config.yaml
d_mlp: 256
norm_eps: 1e-05
positions: "rope"
qk_norm: false
init_std_o: 0.00843
Each number is 128 + 24 x the weight over its row's rms, rounded and kept within 0 to 255. Layers, rows and columns count from 0. The size above them is the row's rms in percent of the matrix's.

# layer 4 MLP down (transposed), 256x96, rms 0.0674, rows 220-243, columns 0-95
size [ 99  94 104 106  98 105  87 102 101  97 105  99 121 100  91  94 101  96  96  96 102  97 105  92]
[[ 68 187 156 115 113 118 114 172 109 127 129  99 167 152 140 150 104 106 103 151 128 101 122 153 152 102 128 157 101 122 143 112 112 106 135 110 144 110 134 101 160 169 139 160 104 103 123 148 113 134 130 122 102 166 111 150 130 135 200 139 107 110 116 144 114  85 128 132 115 103 116 142 121  96 111  96 163 132 133 121 110 159 122 110 125 101 146  74  94 120 111 157 107 153 141 124]
 [ 88 152 113  88 156 155 104 145 142 121 111 154  89 137 116 168 109 156 120 132 129 133 155  96 144 150 130  86 142 143  99 130 118 137 148 116 133 104 112 100 116 129 137 151 161 168 178 123 164 164 101 123 172 130 149 105  84 135 108 133 119  97 165 145 124 101 136  79 133 150 107 177 112 114 102 117 129 147  96 144  98 124  77 136 131  75 125 107 151 135 142 102 125 113 126 132]
 [146 159 118 138 142 132 154 158 168 117 111 103 133 162 120  50 157 115 105 145 137 115 122 121 115 123 123 137 121 107 139 106 146 148 134 109 158 130 150  89 145  93 152 104 150 151 113 126 147  67 122 151 110 146 191 102 104 116 126 151 143 136 148  99 126 135 126 107 142 127 126 173 109 117 176 145 126 110 125 158 108 153 116 118 151 144 132 112 141 175 119  80 120  70 141 117]
 [152  74 132 129 131 123 127 163 144 116 127 126 117 150 109 182 119 156  88 144 122 136 148 166 119 104 142  91 103 140 134 146 134 128 109 126 132 127 115 135 149  91  73 145 119 131 146 128 139 135 131 126  88 109  80 102 112 120 133 194 118 122  86 104 133 154 129 118 136 132 104 133 155 127 130 181 155 101  81 128 119 103 119 120  90  75 147 131 141 115 112 151 177 143 158 156]
 [101 133 108 121 130  79 122 150 114  96 103 135 169 115 105 134  79 100 129 105 161 141 157 111 133 109 143 133 147 160 166 109 122  91 113 147 168  98 124 132 121 152 154 122 147 124 159 124 167 130 123  97 149 115 100 121 139 135  86 124  88 121 119 101 109  88 103 123 111 126 119 147 178 146  79 109 132  66 138 121 129 135 164 151 102 139 121 134  79 143 139 134 176 127 114 105]
 [162  83 144 156 124 115 136 152 112 125 109 126 138 139 109 123 141  95 127  99 132 144  94  60 131 112 148 146 129 170 132 111 132 132 120 129 116 141 110  99 135 129 128 120  82 139 113 122 125 144 109 133 133 139 112 166 148  67 187 189  97 130 160  84 130 154 143 124 167 148 111 130 129 121 117 152 132 171 117  94 131 162 109 131 122 171 110 111 107 121 161 106  96 159 132 101]
 [125 106 157 107 164 152 133 147 127 128 117 140 151 137 118 134 112 122  75 123 125  52 141  92 149 140 125 108 108 138  96 102 126 153 152 156 128 126 100 117  84 132 112 108 148 129  97  87 147 118 115 145 133 122 105  87 133 131 148  94 127 181 100 114 130 164 120 139 142 119 131  88  86  96 145 138 114 134 151 124 185 129 106 139  97 121 132 103 133 105 185 150 152  88 116 125]
 [140 106 154 155 148 125 107 110 151 111 108 115 108 134  91 176 101 153 128  97 110 166 156 109  49 156  98 121 137 127 136 143 124 114  89 142 169  74 135 140 112 102 113 171 137 107 115 123 157 113 126 135 118 119 161 144 115  79 158 124 132 120 102 148 139 112 126 164 151 118  95 115 142 160 126 154 137 102 100  90 123 129 153 127  98 120 127 128 144 132 102  80 150 114 146 160]
 [152 139 125 115 181 118 177  92 101 155 106 154 132 145 157  84 113  92 111  80 112  95  80 147 123 153 114 125 147 104 107 108 104 114 156 146 126 118 137 109 137 141 104 141 155 161 108 136 112 118 131 153 160 136 163 129 101 191 138 141 137 127 142 134 115 110 105 129 139 132  91 110 119 143 155  92 105 103 175 149 103  94 146 161 160 128 130  88 120 100 133 120 151 117 111 140]
 [130  72 122 131 151 151  96 123 102 149 117 132 127 147  85 148 118 127 145 104 121 126 115 138 132  97 149 191 151 135 101 167  80 137 178  88 138 148 125 122 110 131 102 145 119 113  90 137 123 162 160 126 141 108 121 131 140 114 112 114 148 122 143 140 141 181 136 138  83 143 137 151 121 166 152 103  98 150  93 120 162 132 136 124 114 113  68 173 101 123 116 147 161 124 158 127]
 [114 112 145 145 139 130 101 130 160 158 119 123  64 110  59 123 131 129 110  88 157  72 120 118 144 183  98 100 129 150 102 141  89 168  99 119 153 148 128 107 109 125 157 159 156 134 103 146  85 131 107 148 136 133 116 130 150 119 130 134  89  96 154 118 124 100 124  83 126 175  92 113 129 140 110 133 138 144 129 132 138 171 127  94 129 152 103 150 129 123 143 110 101 128 122 128]
 [ 92 152 112 131 135 130 160 154 136 115 159 126 165 161 124 150 114 109  74  75 106  82 145 134 156 132 142 131 105 157 127 129 119 125 152 178 137 116 155 152 136 102 110 141  96 136 131 109 136 138 149 118 161 172 150  96 108 145 120 134 135 109 116  79 168 113  87  98 134 134 165 160 131 136 153 145 139  86 142 116 128  99  89 159 137 104 107 158 143 110 120 140 141 176 123 107]
 [159 112 111 131 141 149 116 108 134 115 115  79 130 179 128 105 111 144 138 119 123 164 140 145 135 106 183 133 158  88 151 132 118 123 131 147 150 157 130 146 169 172 148 134 122 148 172 117 124 138 159 133 132 138 173 148  97 155 138 164 119  95 118 145 172 145 132 156 133  79 146 114 103 125 117 165 117 171  95 110 127 147 114 152 140 144  76 147  94 131 162 117  91 132 155 124]
 [109 109 122 139 135 100  78 115 161 156 124 137 116 121 130 164 105 160  98  87 111  53 136  96 116 122 148 108 137 148 121 135 150  97 113 171 106 108 154 143 170  97 158 135 117 116 126  88 108 114 124 126 155 118 124 100 119 161 127 113 134 150 112 117 137 104 129 125 138  83 117 125  86 158 160 115 117 159 117 163 106 149 111 137 162 125  79 122 103 131 163 125 130 121 122  72]
 [114 144 160 130 134 152 101 157 183 173 137 132 138  87 113 119 169 142 152 158  95 138 132 118 105 105 134 146 143 137 153 117 152 124 162 133  79  89 167 154 100 109 142  85 144 124 143  99 107 156 153 132 144  95 138 131 102 150 145 154 105 118 122 130 132 112 112 150 137 171 100 120  96 163 115 116 143 116 107 121  90 114 117 123 131 144 144 143  72 143 181  90 158 113 117 136]
 [127 153 120 164 125 123 164 147  94 124  95 130  98 106  94 118 133 160 127 151 126 146 116 118 116 169 149 102 111 107 106 176 107 111  99 157 165 120 127 111 117 137 128 145 134 149 113 137  71 105 122 193  78 141 130 142 123  87 147 132 127 134  64 149 107 138 122 117 138 100 158 134 125 101 111 126 127 152 124 122 101 140 112 156 101 166  85 119 151 133 136 134 136 114  77  88]
 [140 116 130 115 114 143 165 131 137  95 160 136 175  80 101 115  91 131 134 104 105 138 153 151 133  96 164  98  97 126 153  96 107 135 153  88 118 150 171 144 128 124 111 153 176 112 111 138 133 103 141 119 143 114 108 126 142 179 116 120 170 118 125 134 160 121 125 100  90 138 117 121 112 123 144 127 116 114 157 126 169 173 131 125 152 145 113 114 105 144 115 183 145  69  87 129]
 [169 102 101 101 153 125 119  95 168 137 144 113 117 131 117 118 129 154 127 127 131 174 144 126 156  81 130 123  86 120 129 102 133  86 112 128 136 162 121 129 148 161  96 127 137  88 158 144 133 157 135 142 114 112 153 128 105 108 125 101 126  86 128 168 119 103  86 126 140  98 117 137 138 114 119 168 115 148  68  96 189 160 102 147 128 125 104  97  87 117 142 112 132 147  86 113]
 [119 110 137 146 122 104  64 151 133 127 139 144 165 124 102 158 125 144 136 161 123 116 123 114 108 118 138 130 120 122 148 105 119 165 107 123 128 121 102 160 146 136 118 120 131 121 173  49  39 120 129 100  99 102 145 140  80 118 118 130 136 161 142 126 109  92 133 126 141 108 109 124 127 162 128  79 131 147 150 147 167 100 123  88 105 144 145 115 119 109 115 106 122 136 109 167]
 [163 102 111 138 104 143 154 137 133 126  91 127 138 142 113 177 141 130 107  95 151 134 121  77 116 145 118 110 142 128  83 128 148 108  88 119  95  79 136 107 127 152  93 129 122 132 126 114 115  70 104  90  78 117 138  91 110 127 143 142  91 136 142 119 150 159 118 119 136 159  98 137 148 123 144 138 134 157 124 113 110 110 179 124 108 131  93  92  83 131 157  96  91 144 120  93]
 [146  55  86 109  75 176 121 129  88 110 111 138 133 107 133 162 129 103 101 192 127  83 107 117 107 155 108 157 145 129  99 165 125 146 115 127 136 117 119  95 132 122 122 153  91 110 118 145 109 128 116  72 133 137 124 132 108 164 157 165 122 151  95 134 124 118 123 111 144 105 114  95 134 121 116 127 121 141 148 141  97 112 160 142 111  82 155 110 139 145 129 124 131 157 153 120]
 [118 139 104 167 126  83 148 190 106 143 154 158  95  98 107  54 110 118 166 113  93 104 129 156 135 127 187 157 133 139 106 127 140 165 129 134 170 157 114 151  98 146 111 118 139 129 108 126 141 131  90 143 154 108 110 121 117 144 154 138 161 116 128 139 129 125 171 147 149 133 112 132 128  98 158 178 141 132 124 170 118 131 115 105 144  99 120 158 131 131 152 126 108 107 104 132]
 [176 110 146 121 117 142 145 125  82  75 119  87 112 105 111 201  92 120 123  81 135 122 154 110 121 156  90 162 111 106 152 103 139 125 110 110 147 133 120 145  96 122 152 155 121 152 136 155 112 156  92 132 136 110 145 130 164 122 168 126 151 170  91 114  85 187 153 148 124 138 120 106 137 107 129 134 147 141 120 115 112 140 132 134 150 140 117 139 156 133 104 140 119 128  89 158]
 [119 100 114 121 176 165 132 137 108 102 116  99 109 148 127 101 127 115  97 135  87 156 116 136 143 162 130 131 118 109 115 104 127 156 162 119 144 111 128 124 144 138 161  99 134 140 150 132  85 116 160 138 128 159 123 145 139 145  78 158 165 120 103 107 107 134 125  93 127 124 116 118 127 101 148 163 123 149 140 232 149 134 110  75 155 129 124 119 114  97 105 129 169 146 142 130]]
# layer 4 MLP gate, 256x96, rms 0.125, rows 221-244, columns 0-95
size [ 94  91  98 105 103  96 100  95 106 113  91 130  91  88  98 111  85 100  97 100  91  95  90 101]
[[145 128 176 146 128  82 166 124 105 113 109 115  97 168 147 160 142 112 113 144 169 159 127 128 146 136 133 166 102 162 128 133 155 172 147 115 115 153 106 106  98 135 123 163 137 106  88 129 120 116  80 103 115  79 142 128 134 132 139 134 179 145  93 160 130 156 148  96 149  99 162 108 124  91 111  97 129 131 135 125  92 106  95 118 131 119 125 110 161 114 127 114 129 180 122 106]
 [ 99  96 124 128 116 136  65 107 125 131 146 168 151 102 126 144 106 115 104 130  91 127 141 154 113 150 169 164 138 164  91 133 152 122 113 187 154 125  78 151 116 140  74 153 106  94 143 143 184 111 136  94 146  92  93 133 143 141 122  84 146 122 123 149 104 132 129 151  99 132 101  97 118 151 142 122 145  97 136 111 139 101 129 144 137 141 108 151 115 105 136 164 110 125 128 133]
 [152 107 124 102 100 159 117 120  92 136  78 109 132 154 123 142 161 135 131 138 134  90 148 140 105 105  91 102 114 125 119 143 181  82 157 139 123 131 142 120 141 147 102 110  87 122 162 171 155 117 124 102 125 175 176 134 108 119 108  78 141 131 124 164 102 124 156 131 158  98 128 141 156 133 126 144 109 136 107 147 131 104  59 157 130 109 168 143 118 104 119 142 110 122 149 116]
 [121 127 152 100 113  98 107 121 143 154 157 117 105 165 124 165 152 136 111 112 114 133 154 128 131 165 187 155 164 122 121 140 119 174 153 128 121 138 144 157 145  93 121 168 144 157 159 132 123 111 136 119 120 113  80 129 149 178 103 121 120 160 102 149 105  86 148 162 143 124 150 102 111 149 133 134 143 101 108 119 130  86 143 103 183 130 149 106  88  91 100 153 147 138 156 120]
 [ 84 119 159 117 152 179 144 134 157 129 165 124 125 135 105 112 127 153 122 111 111 133 194 125 159 130 142 118 134  83 100 177 161 100 124 132 143 148 154 122 133 137 137 162 154 119 165 119 159 159 152 103  91 112 134 117  95 159 136 107 126 117  82 167 146 156 151 106 129 111  96 127 135 109 152 135 164 107 142 113 124 104 189 117 101 128 161 135 129  97 137 121 141  98 127 148]
 [110 109 146 123  92 124 119 118 152 126 115 106 115 109 123 122 153 156 127  94 187 124 133 138 128 157 133  93 119 103 184 171 158 148 112 153 148 117 125 133 129 136 146 129 124 163  97 145  64 120 154  75 102 112 152 157 121 135 150 160 165 110 156 144 103 133 123 133 134 145 118 142 155 171  91 155 107 165  86 123  97 127 123  92 135 144 164 151 146 127 116  85 125 152 140 136]
 [138 148 135 103 109 135 113 174 183 156 136 123 115 146 143 120 125 120 157 140 120 111 147 109 124 107 126 108 167 110 146 149  97 142 126 107 120  93 111  97 134 152 101  81 112 158 148 124 118 159 114 117 114 125 114 129 115 160 158  84 138 162 171 112 141 148 134 125 122 132 126 106 146 118  90 113  74 137 141 131  85  86 168 131 159 150 166 102 165  72 158 119 137  99  96 128]
 [168 102 109 122 134 124 126 134 166 174 110 127 131 189 161 122 110 123  65 152 163  71 127 137 155 125 124 105 131 144 132 159 145  84 111  85 127 126 140 154 138 109 136 122 128 124 145 151 103 163 150 147 148 161 131 105 106 154 158 112 160 111 118 149 102 133  94 127 162 169 112 159 133 143 116 175 134 121 106 132 111 137 138 119 121 130 119 150 154 110 153 114 162 112 154  80]
 [117 143 121  86 120  78  91 149 133 147 126 100 144 131 110 135  93 171 124 179 151 137 128 128 130  82  88 106  95 136 169 114 145  97 121 142 107 194 154 158 102 128 151 138 141  83 144 129 138 137 141 154 105 168 140 122 129 127 101 107 124 154 165 116 151  80  97 100 151 127 105 121 137 106 100 118 128 116 162 106 136 105  91 122 148 105 123 108 130  94 121 136 102 117 103 131]
 [132 121 109  83 136 115 159 132 138 150  78 131 143 138 138 120 119 114 149 127 126  99 142 185 122 108  95 116  93  96 132 130 127 132 129 126 116 117 204 151 122 124 149 130 155 163 156 174 141 142 128 129 136  98 164 108 119 107 164 115 109 108 142 140  66 119 147 123 106 170  91 129 112 152 134  90 157  87 112 128 114 130 132 105 116 155  89 142 163 120 103 159 100 159 137 129]
 [130 150 111 158 104 113 148 147 184 135 154 148 130 157 160 124 157  93 100 136 136 141 130 136 146 104 150 123  76  98 129 105 100 140 105 162 161 168 136 177 157 118 113 136 138 143 116 127 104 141 111 128 135 174 128 126 122 153 133 114 123  71 134  87 166 134  93 108  92 127 130 113 110 114 138 147 103 115 126 118  93 141 107 115 117 143 103 103 134 122 148 123 132 206  95  99]
 [172 131  94 143 140 102 141 147 139 142 107  83  96 124 114 122 139 147 129  94 137 122 162 123 174  97 132 128 136  92 144 132 116 126 125 113  93 146 112 108 138 119 113 136 124 119 153 141 115 153 171 133 116 149 137 115  95 144 141 102 136 103 123 155 169 168 167 167 143  60 121 104  96  99 119 116 148 125 121  77 129 151  74 166 140 147  84 133 139 111 174  97 131 126 133 136]
 [124 114 162 133 120 138 121 102 124 125 126 129 140 116 114 121 124 106 110 139 129 150 169 124 108 155 150 100 113  81 122 137 118 145 126 178 132 138 136 149 124 133 154 145 101 122 153 117 166 174 121 150 143 161 127  97  96  66 121  92 134  93 184  90 153 130 135  96  91 100 139 147 140 129  81 139  79 147  82 135  97 138 131 167 166 122 110 110 120 107 116  98 139  88 124 121]
 [ 94 153 113 117 145 157 143 131 128 123 117 167 129 103 115 111 118 130 153 139 129 120 127 114  85 131 145 172 125 127 111 119 114 124 121 159 144 117 132 126 135 178 142 178  96 128 148 128 117  90  88 111 121 152 151 123  95 111 119 149 111 159 116 183 116 117 110 131 161  85 186  91 159 145 132 129 122  80 133  50 112 149 165 107 105 114 136 121 145 109 168 124 119 117 142 142]
 [134  75 180 116 128 177 110 122 138 116 143 110 124 142 131 132 110 141 122 137 124 127 135  82 124  99 147 111  99 106  99 111 143 140 111  94 162 153 107 155 163 115 157 137  98 143 132 118 166 131 121 116 121 155 134 125 164 173 128 107 134 115  93 139 143 143 124  97  98  91 116 122 143 136 109 199  75 102  94 145 131 134 129 149  98 119 161  86 102 118 158 166 116 152 124 143]
 [120 149 110 173 131 132 143  90 114 105 109 135 199  86 126 153 123 116 161 142 141  92  95 133 136 158 114 181 142 125 110 123  99 132 136 169 133 138  91 132 136 130 104 126 109 158 118 124 150 155 136 111 106 143 112 118  78 144 156 132 110 112 124 133 166 137 149 111 155 126 155 142 110 127 154  95 104 110 133 143 116 151 117  93 160  98 130  97 185 120 117  78 154 140 101 163]
 [111 143  86 155 109 128 127  94 138 101  75 140 126  97 127 127 123 132 113 110 118  91 150 124 175 155 134 131 142 121 123 114 124 149 107 178 142 136  95 118 144 135 118 131 126 107 122 124 120 167 159 117 154 192 126 110 118  82 118 127 159 158 152 127 117 126 117 159 136  92 107 178 139 100 147 134  85 113 102 149 141 130  77 100 134 171  91  88 141 142 120 103 109 122  84 117]
 [145 141 138 112 179 121 145 148 136 156 122 149 141 119 128 136 147 123 116 106 102 133  84 122 126 118  99 118 129 137  82 179 115 103  85 174 144  87 145 100 162 154 139 111  81 100 153 141 138 158 140 134 138 157  96 144 147 157 112 152 127 152  96 147 175 172 145 104 127 146 164 129 158 106 144 150 128 130  91 125 117 164 108 167 135 128 143 171 130 136 122 119  90 138 164 143]
 [120 133 124  96 103 101 155 148 165 157 107 124 159 140 120 130 117 166 128 173  93 112 126 170 128 151 159 135 100 145  89 136 136 139 141 134 127 100 109 141 128 132 152 142 119 134 170 115  98 117  82 139 137 112 153 130 156 148 146 138 134 143 130 166 101 111  81 139 115 166  78 113 156 121  89 121 125 104 123 164 101 135 174  92 176 178 113 115 126 150  91 128 102 126 152 108]
 [126 180 199 143 131 140 111 132 129 131 156 108 132 141 121 136 133 119 119  86 166 110 160 126 170 121 148 106 130 115 127  94 157 138 141 120  93 118 118 130 143  99 105 127 148 106 156  91 134 133 132 169  75 122 149 130 147  98 121 119  97 103 165 119 129 119 131 152 179 123 150 163 137 142 153 110 137  76  65  97 168 147 146 136 131 127 135 128 103 137  91 124 166 126 117 124]
 [165 131 130 132 124 165 102 104 104 147 124 124 132 151  87 148 137 126 134  89  92 133 158 128 114 152  85 135  90 131 143 130 107 131 110  97 121  96 103  82 138 130 140 121 155  92 131 121 111 133 166 145  71 174 137 142 132 136 114 128 146 169 122  72 159 137 105 102  95 160 125 123 121 126 141 105  96 143 147 134 123 114  98 105 143 111 171  75 112 108 166 151 150 124 128 171]
 [151 115 109  82 166 119 130 127 104 139 149 113 130 144 179 101  96 142 114 120 171 117 114  84 112 157  74 170 142 120 138 127 129 137  69 135 138 173 120 132 120 125 136 163  96 179 146  79 122 124 123 116 144 122 110  89 138 116 120 143 151 141  93  91 167 110 148 116  99 167 119 105 117 150 169 122 149 107  84 107 130 120 139 150 148 139 113 122 142 103 137 147 146 122 120 126]
 [136  97 108  98 147  93 143 143 142 125 124 146 101 146 133 155  92 134 110 123 136 134 116  92  84 138 210 110 130 115 112 106 103 125 123 142 134 149  86 119 103 134 152 142 143 104 141 142 148 110 152  76  91 137  93 121 114 140 139  88 113 120 111 108 150 155 138 159 117 134 161 138 137 119 147 102 147  67 129 130 137  95 126  88 138 136 117 115 111 132 114 129 131 162 118 205]
 [129 119 119 140 110 143 122 100 114 169 155 117 165 124 141 134 103 107 123 111 119 112 146 185 108 107 137 145 106 113 109 151 151 143 102 177 169 119 115 162 112 204 204 103 129 152 136 126 106 165 120 103 118 153 145 152 104 129 143 123 134 121  98 165 142 123 166 116 125 135 129 166 127 134  98 158 111  81 131 143 121 132 151 149 136 152 168 131 122 144  95 137 149 145 127 155]]
# layer 4 MLP up, 256x96, rms 0.12, rows 221-244, columns 0-95
size [ 96  96 106 102 102  91 101  95 100 109  96 120 101  95  92 109  96 100  96 101  93 100  94  98]
[[152 108 137 133  93 106 105 103 142 157 158  98 168 132 149 141 135  88 164 103 120 124 115 146 116 149 110 137 142  81 138 205 140 111 146 119 138 134 128 117 118  85 108 139  80 166 123 170 104  82 136 134 103 165 135 131 111 144 120 125 109 129 121 126 136 116 118 134 119 103 103 116 142 140 163 135 123  86 129 160 167 124 149 125  95 175  93 136  84 123 165 142 147 119 131 158]
 [124 116 131 181 112 118 133  84 112 158  97 151 130 100 170 148 121 114 168 161 118 109 108 158 134 152 126 119 135 131 151 126 137 135  94 137 100 137 115 132 101 123 101 159 126 136 160 104  97 131 141 159 130 107 125 181 126 124 148 142 166 140 147 151 116 104  97 111 144 133 161  81 108 182 122 124 156 163 141  64  94  82 120 128 121 109 120 138 117 110 127 161 135 167 103 152]
 [180 129 128 148 106 137 147  85 106  77  94 103 104 140  99 154 142 126 125 104 155 133 146 160 124 128 122  91 129 120 127  97 154 115 156 143  93 129  80 104 152 118  91 117  97 119 142 114 120 126 170 120 109 124 172 132 119 128 165 153 121 120  80 155  86 124 110  74 163 169 141 131 134 141 159 136 151 112  97 119 114 116  93 141 121 118 130 147 116 139  83 159 154 152 136 132]
 [ 92 102 156 131 142 136 172 109 103 109 135 118 152 162 123 109 167 137 127  89 120 150 127 110 154 203 135 149 134 124 153 113 148 123 128 129 122  58 143 104 140 161  95 154 112  77 101 121 122 138 113 141 160 137 104 129 140 164 136 142 144 132 103 121 120  98 106 103 134  84 107 119 133  97 148 115 105 149 102 128 110 127 163 167 174 104 110 100 109 118 143 127 163 100 135 132]
 [154 122 138 148 147 119  99 165 131 137 160  87 123 133 153 117 110 118 110 104  82  98 121 170  84 114 138 124 137 117 157  86 140 161  98 120 152 151 147 160  89 125  88 126 139 167 144 157 183 130 116 109 114 124 150 122 111 107 111 156  88 143 115  87 109 144 119 184 113 100 150 124 113 125 119 143 104 129 140 135 155 146 147 124 130  94  81  75 113  94 135 132 122 136 136 104]
 [124 100 192 127 100 109 130 122 193 129 118 119  66 113 126 125 125 123 127 110 151 125  93 129 123 150  90  72 114 129 174 138 161 151 102 139 116 118 141 129 102 150 127 115 129 153  95 106 118  98 145  80 107  83 132 149 118 109 111 166 150 138 137 124 142 132 136 111 115 122  96  88 128 178 116 149 104 110 123 114 102 133 148  80 144 119 130 153 149  95 133  91 130 132 148 129]
 [134 126 127 160 137  93 130  97 104 112 130 136 152 123 172 171 123  96 120 184 152 173 103 142 145 147 153 151 110 165 136 124 120 138 140  89 151 119 119 138  83 130 115 134 131 154 120 132 139 109 132 133 140 102 148 164  86 165  93 160 103 119 116 136 110 132 166 154 183  96 172 121 153 130 157 110 114 101 132 130 119 138 128 130  86 145 131 158 107 166 125  90 107 126 122  82]
 [106 135 158 122 118 132 136  77 132  98 148 145 100 142 116 117  97 135 175  73 122 142  95 100 161 116 135 144 115  65 120  83 123 169 136 168  88  92 125  82 109 140 116 118 112 153 130 148 113 108 134 121 134 134 148 171 130 155 149 173 127 150 103 121 127 152 125 119 158 131  94 113 145 150 130 122 132 122 153 153 112  83 162 135 140 129 160 149 163 136 131 137 145  95 141  94]
 [102 109 128 148  95 111 141 137 112 108 163 115 139 158  81  71 152 156 122 107 115 126 129 187 134 125 100 147 129 128 112 104 125 144 131 111 125 137 130 146  96 145 133 156 146  76 125 141 123 124 114 142 148 116 131 150 119 150 176 169 108 139 161 109 163 124 161 115 169 122  93 172 148 107 135  91 136 143 143  93 131 115 130 151 115  71 104 156 142 141 109  81 108 139 132 165]
 [157 134 115 130  96 101 178 138 110 132 148 135 178 143  86 146 139 140 126 162 149 117 105 134 157 155 114 105 168 160 149 141 150 135  99 146 159 163 118 123 123 161 151 142 119 114 167  84  92  69 120 101 116 108 144 161 180 129 115 122 136 117 122 145 121 160 128  98 102 129  92 133 125 140 114 137 108 136 172 148 101 118 128 129 127 132 135 137  93 127  99 154  92 110 180 106]
 [103 150 133 120 146 130 133 160 126 125 134 113 101 133 127 140  90 167 110 124 124 184 109 113 104 156 101 134 160 105  97 115 124  92 147  99 130 133 112  70 101 137 105  93 114 134 153  96  71 137  89 103 123  96 109  98 113 110 122 131 141 111 165 135 112 129 127 164 163 127  92 141 133 124 157  83  94  86 166 171 148 101 116 104 124 121 134 143 125 158 130 158 113 100 117 106]
 [167  75 166  94 132 183 117 133 131 124 140  72  91 110 144 139 112 103 154 108 140 130 166 168 138 136 159 100 124 107 158 135 145 124 140 105 129 146 136 135 133 121 124 128 101 116 164 169 171 143 123  93 125 116 110 122 102 159 156 137 127 123 129 122  91 129 101 158 123  99 145 125 101 110 113 132 154 154 113 149 199 175 125 137 103 120 134 136 144  99 155 160 106 114 108 111]
 [115  95 138 108 133 154 138 155 127 133 163 134 113 157 137 115 138 151 127 146  70  86 135 124 123 122 131 114  98  92 147 137 159  72 149 157 141 113 153 123 106  93 127 136 132  96 142 133 135 149  97 114 133  52  87 148 180 160 153 101 101 140 137 163 158 108 135 118  96 121 109  90 135 120 155  92 146 117 135 111 110 145 118 144 140 151 134 100 135 105 152 130  88 116 162 113]
 [143  96  92  99 103 102 129 107 112 106 144 134 132 118  94 113 108 133 120 136 138 103  91 122 142 136 114 114 154 153 159 137 146 146 118 139 134 185 151  86 141 169  89 101 127 133 126 172 123  90 117 100  83 165 128 141 134 100  80 135 169 117 123 101 115 150 134 115 107 148  95 116 159 169 108 158  96  90 172 123 138  98 100 146 157 135 155 144 149 141 136 102 120 139  97 129]
 [100 140 158 126 148 100  84 132 144 119 136  86 110 173 133 101 102 129 121 174  62 158 132 107  98 157 125 105 145 166 129 125 108 136  93 135 166  77 141 117 115 121  91 139 161  87 131 121 107 107 122 134 139 103 118 104 120  78 125 145 157 171 109 150 115 129 133 109 170 125 150 115 109 128 138  98 132 137 183 132 140 137  97 150 114 138 104 112 140 141 138 132  95 122 158 110]
 [100 158 129 174 107 139 138  95 110  83 129 118 145 133 111 162 149 103 168 127 118 116 101 131 143 138 117 153 115 139 115 109 123 152 126 122 145 140  98 150 124 147 141 108  89 106 115 128 160 131 133  91  77 168 118 136 111 133 187 140 147 108 161 139 116 170 110  91 134 138 106 143 110 133 104  71  80  76 125 130 127 163 115 110 145  99 132  86 127 121 132 107 150  94 134 165]
 [106 128 131 145 117 145 166 165 117 162 144 163 111 161 107 131 141 148 112 118 146 155 141 159  66 137 142 131 134 140 151 134 170 117 180 147  88 109 148 119 137 161 142 164 117  85 146 155 109 143 130 130 122 152 125 165 111 122 100 172 141  93 120 136 139 122 144  96  96 145 122 128 135 162 138 120 167 155 131 136 160 127 179 151 120  79 129 138 146 103 110 159  94 124 148 165]
 [122 144 111 181 131 149 132  94  86 153 113 115 130 176 129 137 131 146 127 136 128 160 176 104 111 130 108 111 162 118 157 122 133 115 151 141 111 132 121 150 124 122 110 149 103 130 112 109  80  75 137 148 121 119 171 110 106 108 147 146 112 138 165 103 104  89 126 109 146 100 126 145 118 133 183 102 145 158 157 109 145  67 112 134 133 109  91  98  99 146 140 108 125 160  79 143]
 [133  82 130 167 175 116 137 148 104 140 107 132 145 145 143 146 130 105 134 127 151 146 145  94 112 149 151 115  86  97 155 182 111 133 147 104 155  95 167 100 119 136 160  88 124 114 134 136 165 121 144 102 165 101 117 110 135 130 133 112  90 116 137 113 111 130 133 145 125  91  81 140 124 131 125  78 155 147 103 120 171 109  79 140 161 101 145 139 132 148 101 134 151 136 107  79]
 [140 120  92 127  68 131 138 148 123  92  86  95  97 141 127  95 124 135 123 163  94 128  80 107 127 132 114 145 148 160 116 175 110 149 140 134 169 122  67 125 155 106 117 121  97 100 109 157 145 138 117 103 122 124 133 126 133 121 166 153 143 125 118 132 120 122 124 121  68 106 156 134 156 165 171 128  72 148 126 104 132 135 104 135 164 102 127 116 148 172 123 128 129 100 141 118]
 [157 148 161 117  94 152 116 121 144 138 146 131  97 153 169 103 170 140 138 157 143 147 131 176  72 112 139 132 130 116  93 161 104  88 135 139 133 146 134 143  99 114 106 103 138 109 110 134 178 142  95  98 153  98 144 159  93 118 181 144 126 139 125 125 155 126 105 115 131 136 111 127 169  81 140 103 128 126 117 125 131 127  98 151 162 112 152 151 151 138 109 137 115 102  65 153]
 [117 144 110 150  85 136 104 126 152 192  67 135 138 122 125 141 124 127  96 121 127 152 125 128 173 119 129 116  99 127 141 116 151 148 156 145 132 119 124  93 182  86 112 116 155 136 147 105 117 100 119 114 131 120  96 160 146 136 104 137 145  70 161 136 132 128 130 124 138 135  88 142  85 145 147  91  83 142 187 124 170 152 131 150  93 143 133 104 105 117 145 148 121 130 114  99]
 [148  98 116 124 120  98 138 162 117 108 154 165 112 125 134 127  86 107 161 126 135 149 145 110 135 131 197 106 126 110 144 118 106 114 146 123 121 156  67 117 147 121 142 131 127 116 191 128 124  86 126 104  89  96  85 132 112 140 151 119 129 112 106 137 115 133 143 132 127 132 106 103 121 117 128 102 167 124 131 158 154  87 103 128 110 122 153  99  95 109 133 179 145 154 108 194]
 [ 68 164 131 155 112 110 122 116 124 173 144 112  91 109 147 139 117 139 103 131 102 104 146 177 130 138 125 148 143 121 131 157 148  83 152 161 125 122 110 134 129 191 188  94 147 131 127 106 100 133 134 127 120 158 146 126  86  81 107 116 134 135 143  94  97 104 163 105 129 131  95 136 152 147 129 137 120 100 126 151 122 151  98 124 142 151 130 133 118 108  69 125 114 150 114 166]]